config.yaml
bias: "none"
init_std_up: 0.0369
final_lr_fraction: 0.1
dataset: "wikipedia_en"
Each number is 500 + 50 x the weight over its row's rms, rounded and kept within 0 to 999. Layers, rows and columns count from 0. Numbers have three digits each. The size before them is the row's rms in percent of the matrix's.

# q: layer 3 attention query, 448x448, rms 0.0422, rows 367-383, columns 168-223
# k: layer 3 attention key, 448x448, rms 0.0432, rows 367-383, columns 168-223
# v: layer 3 attention value, 448x448, rms 0.0457, rows 320-355, columns 168-223
# o: layer 3 attention output (transposed), 448x448, rms 0.177, rows 320-354, columns 168-223
q367 099:517496525547507475480610549536452550561466370536487569468607552527464501515465481528458487557606502495463422563492440500566431472547535531634536457411505506476479545481
k367 104:498610535520422507445387516454529517527564571444516473560468450579500541536467532526488546445516504491518497505522495505547419573477525545504474349507501521488519418522
q368 101:473542464560480504515592519459498592505549451503482596509451475464428606556449443514464497339487443411362415528399449474436481489410488579536530490525414589528516544577
k368 106:594514552513499490488511541458496453550402482471508522535494501534514450533441494527540454526506468648532573517566548490553557526381561517520480470512580502494609546497
q369 102:417495438490423511536512505529475444508535507628558491454443501402502501419518482479481568329501508496573453422461523492533511541409570528461501484436589414479373471486
k369 102:612404445454541515515577454521535512550481461473515451556498547447487559514519405455515463521541551423489505473484444508538496537462427498479465446505520601500510540458
q370 104:582479562544428468482578504445548564462563444517497601485550512616605475487592505557573554493540442483528488496534532603431598498664536396457596496465456502430437451487
k370 101:501598380504484521505463443536519548524431520566422527461569559470530461498521465579558473614475479600430472553457522560483500515455402536469525548572626607491519561471
q371 105:601461523486552488559531571477509522494540459559488463429515520519423540504569488510556423495542485488598565475530501612468443506451608541506577505455574503424536500558
k371 098:518477443490446491500423470392544507524587465507480514419533514494593510553421535576537551542547563566520455462465480473500437574451534457535497513614491555533443517493
q372 109:439422411498426455612490519606464456604519476439568469487377544506444526484543543489501540495468437619432563417537539492534569450462564495577410451507560547385555446473
k372 107:522525517473429513520608441489467471442478547547446553504563457458457491546527522642496468515467476396467467578476607458466388497469455527456512475439486504555579511492
q373 099:521424495495582444530472480517487484496471539457483543616440493499464534542482548549440581520470466466433478495496469486532487474488484478497420577448472481419512450537
k373 099:489525574527491470520541556507543507491532553421524552507626564425513540494462464581577472525609514544541479470542441535529483521574553494541408554495505510534503465530
q374 104:462514514461509488477571453484489484499560499557508380527490564520546628518434413524466509507436522507563498490619449481483487534517561571477388544473401527479507488384
k374 104:488404447489517477392405613519428508524553531409494576455419476589498461565414468460531538560512527511484518552371431461394482485517538543532565499566508467563541494467
q375 109:586444464523545562462585513515568517540496496565461543524493571508503416580451394505455509540537576512549483470488585606599542518549486549510404455468434399534459619505
k375 108:559565506544391488574430426478533532503574491431595458509468477456514504493444320446549436468472539526440488489532506499424491526458467466490504539492570534425550435490
q376 102:567496491474520554555509486562600523490504562542455531488447500425581577470587525474470486591462478466434538516519553493520418543550413457622503455467570465569501496521
k376 107:446475451604416462460523559436495449531369529501462498417448476563478469437472373480394477449490528544487468470545499447483491476510513487449460498563615601517524485532
q377 104:520484477461479495448574472481473466500554472551531540434468506487528559520513497615595582508449538584532502525502512429432551491575530328384479483403502442527528531527
k377 103:505487389469524416549476499504481488489486436484541443503570549460457512563426417478428594421531414505486501470470471483513545548461436604554489507424523603583417464495
q378 098:533498502507553378459529472485459511494511500594486441498409444473409528512482531426526573523493546491503425522447537400502453456433408556545595524535527501516581538465
k378 102:526537596548558460496517557473531524462466484537472614592515525464535588490462520534528485466519483397516468590429404483472450489521552486439477477553479454488536476558
q379 102:512470478533534438529417514407467501554478513488476498471463472517481448626528488532610396513494522568517440606547440524443506537482505537458476398492509463484493492511
k379 100:546498456382472465546416445494466477456451485405461606522537431557510515484493519536437481495529516495493539564335565556610537516454519491480470558426481514435518549407
q380 106:462399453472416571515568498505528534530458440489558527505518528532521492540536429522502531466441484492580541555543498476565531447473531435567581586469518519677485409441
k380 107:463554562436557497465471498465456450460457518422485554513543429576490440468433521507534493524668492477519540441463516489492572500517546579472549381554470457488493450496
q381 098:512462465528530474534540427450460498545550484546578529554490563464455531490586495521401456529598499499515402438542481546554467466512548428509396520441538508507451462498
k381 109:398495483515532568496555581472472521466507424486425544474460526562567454463421487504518578552541471441469502478472551547539501523440494561532496404515578478468500485576
q382 108:464485463512411526438545500564431490425471470533548595586467521502602520561490521558499480498499463498548528457457554569481445558524552508442537451606483492452483550558
k382 100:504486483393577432448565447546565454474466562513434481482532453520467521485477585503555503569611468450556527536519414449400482570482458555399470391446518496464403525492
q383 100:508435453570466542412470525446466473495519399493539460514538543562482466430557468536570494516599485434503464532539490509565489469513537525514538506471497536545429478505
k383 108:526424556493496491502522516572546462507527471497567455474506444466453582519478508538505553419379431585537519618453548423464458459502476419451554584472431504606459519548
v320 096:560507502528410441526503516597458469525509491574490553460536520604540463500528493425455431537403486434473559533541576576574496524561452548489436476521450503529385512457
o320 098:458388365515524464452564490427446511458556561468438518452425470524493460478560467561472524446495461436567449500407452474552483403510563464461555414492396518518592436568
v321 095:558485533516494467538597536517498474487504489438494521464516468583555483488497471505480512535482496547414458602517466466403489541497454430620568492543493464501529457457
o321 098:512466460535509573469466434460398521582456506450387507508503595511442568513506490504494523496460491539405523526519416555451483503477501442429492566485518471479475500492
v322 095:425459512479491592409515514515583444511470429541475458480546458509494434432517499433564473515439453494496488540506483492572524478500553536428484485503532532549526464499
o322 100:594504500522517522507598448471546480495568508620482562487527562479465491552409382589474491550496488449523551530561552639497477495457418434502601456430517487524523507519
v323 100:440500508544568464423488451537542548506444547403502496466576464513567557523470538558446465432541418480571538530594519495504535455506530502498484440403446480479500465538
o323 100:527512365509507535452544540560441378526479461540473539459434481502502494468573510447496561493580557505539535443458530523518501527533443544492527518528492531513456452412
v324 098:561542471414512517549485508518489487524471504484476432462531457549491540413510482503464504611426419490510543526486491438435446522445479456405541438492480436486582538539
o324 099:539477569504504456475527527452508548475527545446500507559490428464566583573420527510551449471525412515518492455555487543470553526504515539544493532540459527595448412519
v325 099:526503496440511392616630518452593656469489421449586536493596542462456515500520544444406539580518471505511495471494481549530434428462508498506568517446469516534492501444
o325 098:535524544505490570452425465483441507612493450464482540499524453568480472561557431501477450516474512465551520550556508530450530556567458453528455478450403617499482553505
v326 097:506520430539508513448495519556502483506512475535463518603546506548442510468547563491485455502545511461518675477494544427545605516464547539529507608527538530487484517431
o326 102:424588521487492472447528422478574471598395467407486485601486415475495428467483518437506499502499460515499501550405458548488452531653474485527527437489420486417537514525
v327 096:520416512562521493496442516454443513563463409515465452527473451537373456535437375456500495488595451492499492471427554557534437509563533520502582453540459428568535436452
o327 099:445519567531525484539507476513541537487464491472451482511484477532563407465490673458524485441575464584528570416629498480507511499557553500483551463492498519535431505543
v328 096:489457478497514449548561517465438602539494548484482453506490504491517571441526481474520489506492422471536489555504502400485505500516422449543563494577535494573486441460
o328 101:479511531517561548557466495494541516562470535437534457476522477487538535556571529500461536514458531495510503488523516513488442542564493455499514470541425519560493478516
v329 097:554560509476526585507501577477506448603484436515507581502487453474528560414513524563392530422451542473501518496511461472493468537556580537411497499583486436508492535396
o329 103:419478533492520495494531491560578444351463509458508449513567588467551466518528570496484563537602499577520526528483533425476540450528444517498571480472445484514606480607
v330 096:515484441521521540555489614517468520534489357557518477519533458518517387488531384416457338499606472533508429479510483443496578459494513435520496481539617471443440479476
o330 099:495479541503477557476500557444488464530544433474461504374597456566496399516461542558566513473566391468491550588553599459498520462553485544505497542505454436483496442460
v331 097:594493543540569543449487406521517515526493456557582507450427564442511456470459481460559535468544392563473550498476444579500431459456550457568451518491523545520565469509
o331 099:574517456481514463589464547551525521476494505421477597483487441465432505520467480555428576546495530550474486476487577472466483508543561478512596509506425553438485520457
v332 098:446553605578448504459560512457454535510492487397526522470487496515444461541433561412417461476482499618462519511526509535530452534459474558556481491481566379559451559550
o332 099:533436452427468509520492471526492486439531524496419410494502491486551589533546461580600496484500447505492541496489423538493548517419500420458495449547478585517520538367
v333 095:487512473495512509479486478438493491533479552584555425498479590598497528397509438558492497514415491432537434504559524527491538538484454595606545461550427475476428461526
o333 099:417521566570498471433498499482451553529500515606489498459465391590528500525444513542554544483518530582513504499408529402515426593424565540536531471525469431543499580479
v334 096:509573552446506524496502542455526526536513449528519546463536600646405444552480478448495493490482588494546483562604476476521507477529476475472552489546546552570536552540
o334 101:472518445589460451462449430502511397493370525443481528417482524413538591558512555502586567502517548537570453517539534448485506508469489502533535356562511513482586467412
v335 099:484548457487518519489522518548460568540539515552548488441521534542613500496455559455525469438475517412522445486506467541465506511502495582529500515505540557490394425397
o335 107:537552486491518467467424486474442467525531530488573485488531493539448499478508488591493536461398509504455500541548487599459496509521562550547529552448505475561554517476
v336 099:561459504516458524615548527525531558425484519431444384581577624565583435510483446518543490500606466594467577484492535534524443531617541563528517470444523447418476603579
o336 104:499370398491510547477413500513546531589542468460565523502444487495571479485525510531462426479369598569482528480567450421508610472512538445519584583475501551497493492466
v337 096:447583387479530461390474539507519549557514450551534553431509467471518483524482527590500616423531502517489471461456489557505423481456490541438503542467454516586506563406
o337 099:483472542452448461465476504506462529499499359526465501574487486624452527526520361419417525487465418482508413479489526490541500574465481551571451537554472498475533529462
v338 097:468529556599508516462526456452536525499537529543447472462498420547571487517438467463531498487445490557440434536522535451475517508479526446490531440511539554478525456455
o338 096:438451479447513450547412471522559453508480510497528515480546527498574390538480493501506370525541474435558510437554441572456396549531445511587474482548415484588406511426
v339 096:487484487412522577575467560518546361535528430474483475516564595369537545466480473514566554476409533536548580490546520523394554525541471505518461441499463433550606407605
o339 102:555502482485527490462588499500444531551406621491505467520413422512520504520597485528368495481495535517492475552388558440567508458526454425493540566528404496546489455538
v340 091:500551441548497527369406511471505518510483514503425509391499458551560525505496410457433585456495515569489593626530433432475496453521606511494360544526556483453410591494
o340 093:529489547443422460506509440539479415516517508465411483498510500531425517505523451556538480520483408526528360510462516577503480580488485556495558484554510511510597433523
v341 098:476510422470475515515482535463400519482499531462434491501486441533480485564445528556355469490561609513533423533526599564444578478480580532429546542512478504522563571513
o341 099:427433470493460493431536542441559522545443530521545506561514561558590513552531496466602412540555507514402509513480528505486469513421544532444447575406433464512502545467
v342 097:427452499523418427487509473473489538538406460467410560525486561450524494425536508462625465604482499552560416491421462488510495479564489558482573578498483444466576433437
o342 100:468573401462474573611450550437512528480548542474517441461485394562587531501513443454449564409420485426433511559497557546440489448543533502544533456463556455522403540555
v343 094:586479515461473496493488470652516393577507421438491515452404496513472512525477462473441442531519450465538434488503575478487587582534529531498475532417569460635479500515
o343 101:507440485591530521448602497413493536545492563505569503543611440467492442377547545439524501374501574538448462461512472493545443385385464470481507515544489410436462459429
v344 095:556484495397481552600504527529469588478479541545457524552472512440531458574556548546528499508441671500509621503519539488445471501492609438473482522473598532507436550519
o344 097:558519487527491526457576456487476455444537471464541531541456546594536495437500521410461469560505503530457548497499389477580614454518437477496442471503447483533541470517
v345 099:390443461502484524493526507549521494488491532460518541528510455555613455401550503452533414549535469525483537594472493556508540542504553469420563486485448544483457514437
o345 102:529501425490573582474470485409606459484464438573563519547561474469448567460513507524656518504484479372494606562452501509523444494473482494480558430553420481445518574501
v346 100:576486559480498433485488468493557507496510411546482371573431497536424447527506537535530476391486460461511473514589502582422500535488447368549581416479565499494507511504
o346 107:578462501480538508582534531537531505469549509483468618560477516534476335478544516431514527509471503456520452535532482521510460564567502551476488484499501425449431507498
v347 095:485520544486448452491441636427505544504507507442491405450514444457406494420594498503559457471510563526527447499500404553522538487610562482491374513555410454517391465508
o347 098:507550501521576509460574514464480556529429481462397527463391370579523587489434541593556481505478500559448540579481531507479494439485516590528558530527546432400440520533
v348 097:536479556625429469450504573476508549552456467533510408513518527562449467589429529475515460526523566461522467514522460511516475492476447494482522559502537517469472413501
o348 100:497470466535470557527478559427519560432561541483516511535538442499585565485481441397615530515453534576518459437544474552492447475515491523473450503493497468520428562495
v349 095:527556515501531540489486524500428488475597490397523561560440495518425501568451484452415468586436413507484503491514426521590467574380495603394554539484512594502445549513
o349 100:437466604460572530468529546480498455497512452570550418564501394590596440507503469478508544477488491537443481459586516483465517533541586484531582420462512471505449553497
v350 099:511453456573512535390433543534549487488501538405558588505402517434521594431508417486432484538497519554464498515528476608480516520439520523483523535452522428463573498589
o350 101:569499449526380405469523469419532523516485463361517505496493457546498482521501503524502494545481420552481498510517490466542510548436575562403551510489516552563487488479
v351 097:478507502535521469434612551527476468427495521451562412493472510467482520524582490479523603521484549426436568490516399597494495475423503458480539543488441482466490465434
o351 101:614465556549469417475436484484496540508588528534593522590408437527511520505424461423475601541574472478550505616508523458493568483472519463439485544509481463435485494497
v352 098:462673575479505455459550469495506416508529541523494460509581474499520543596494487529459389514481446438566576557502478519359564510477466462509493494431541480406504440482
o352 101:503522480477582504601481452542490556462478442552477521540540452499416552508497548472497533513490496481467437460501443435493518442554480479452500480463555493425553565445
v353 101:563558503474526519517511459547475457511480475544487517442503461510567494477527602552446524483466549488461488529419553500388531456475518495428549482547450485459503420469
o353 103:473478555506464434569497527420411462505442516454456411447496600525560557494501472471469562569578401544538494439465483444520506525483507515478537496535421436513559423453
v354 095:617435590534433556408542458509539420606514520464464530565453529458568520490466551474412478473506538453430528570560535536471479558556546419464487521477582485437489573542
o354 096:478526445450499485499483475482528464481545529480510507526495543495550473453496477562563572539436377481546460510424477459545499507433419518508476429471461418507463528454
v355 099:459429477524591551552512522380492460428559541386536541445451506534512522497482438567468525480441592523539542463494467533593479471533448461442536414437546518549543525498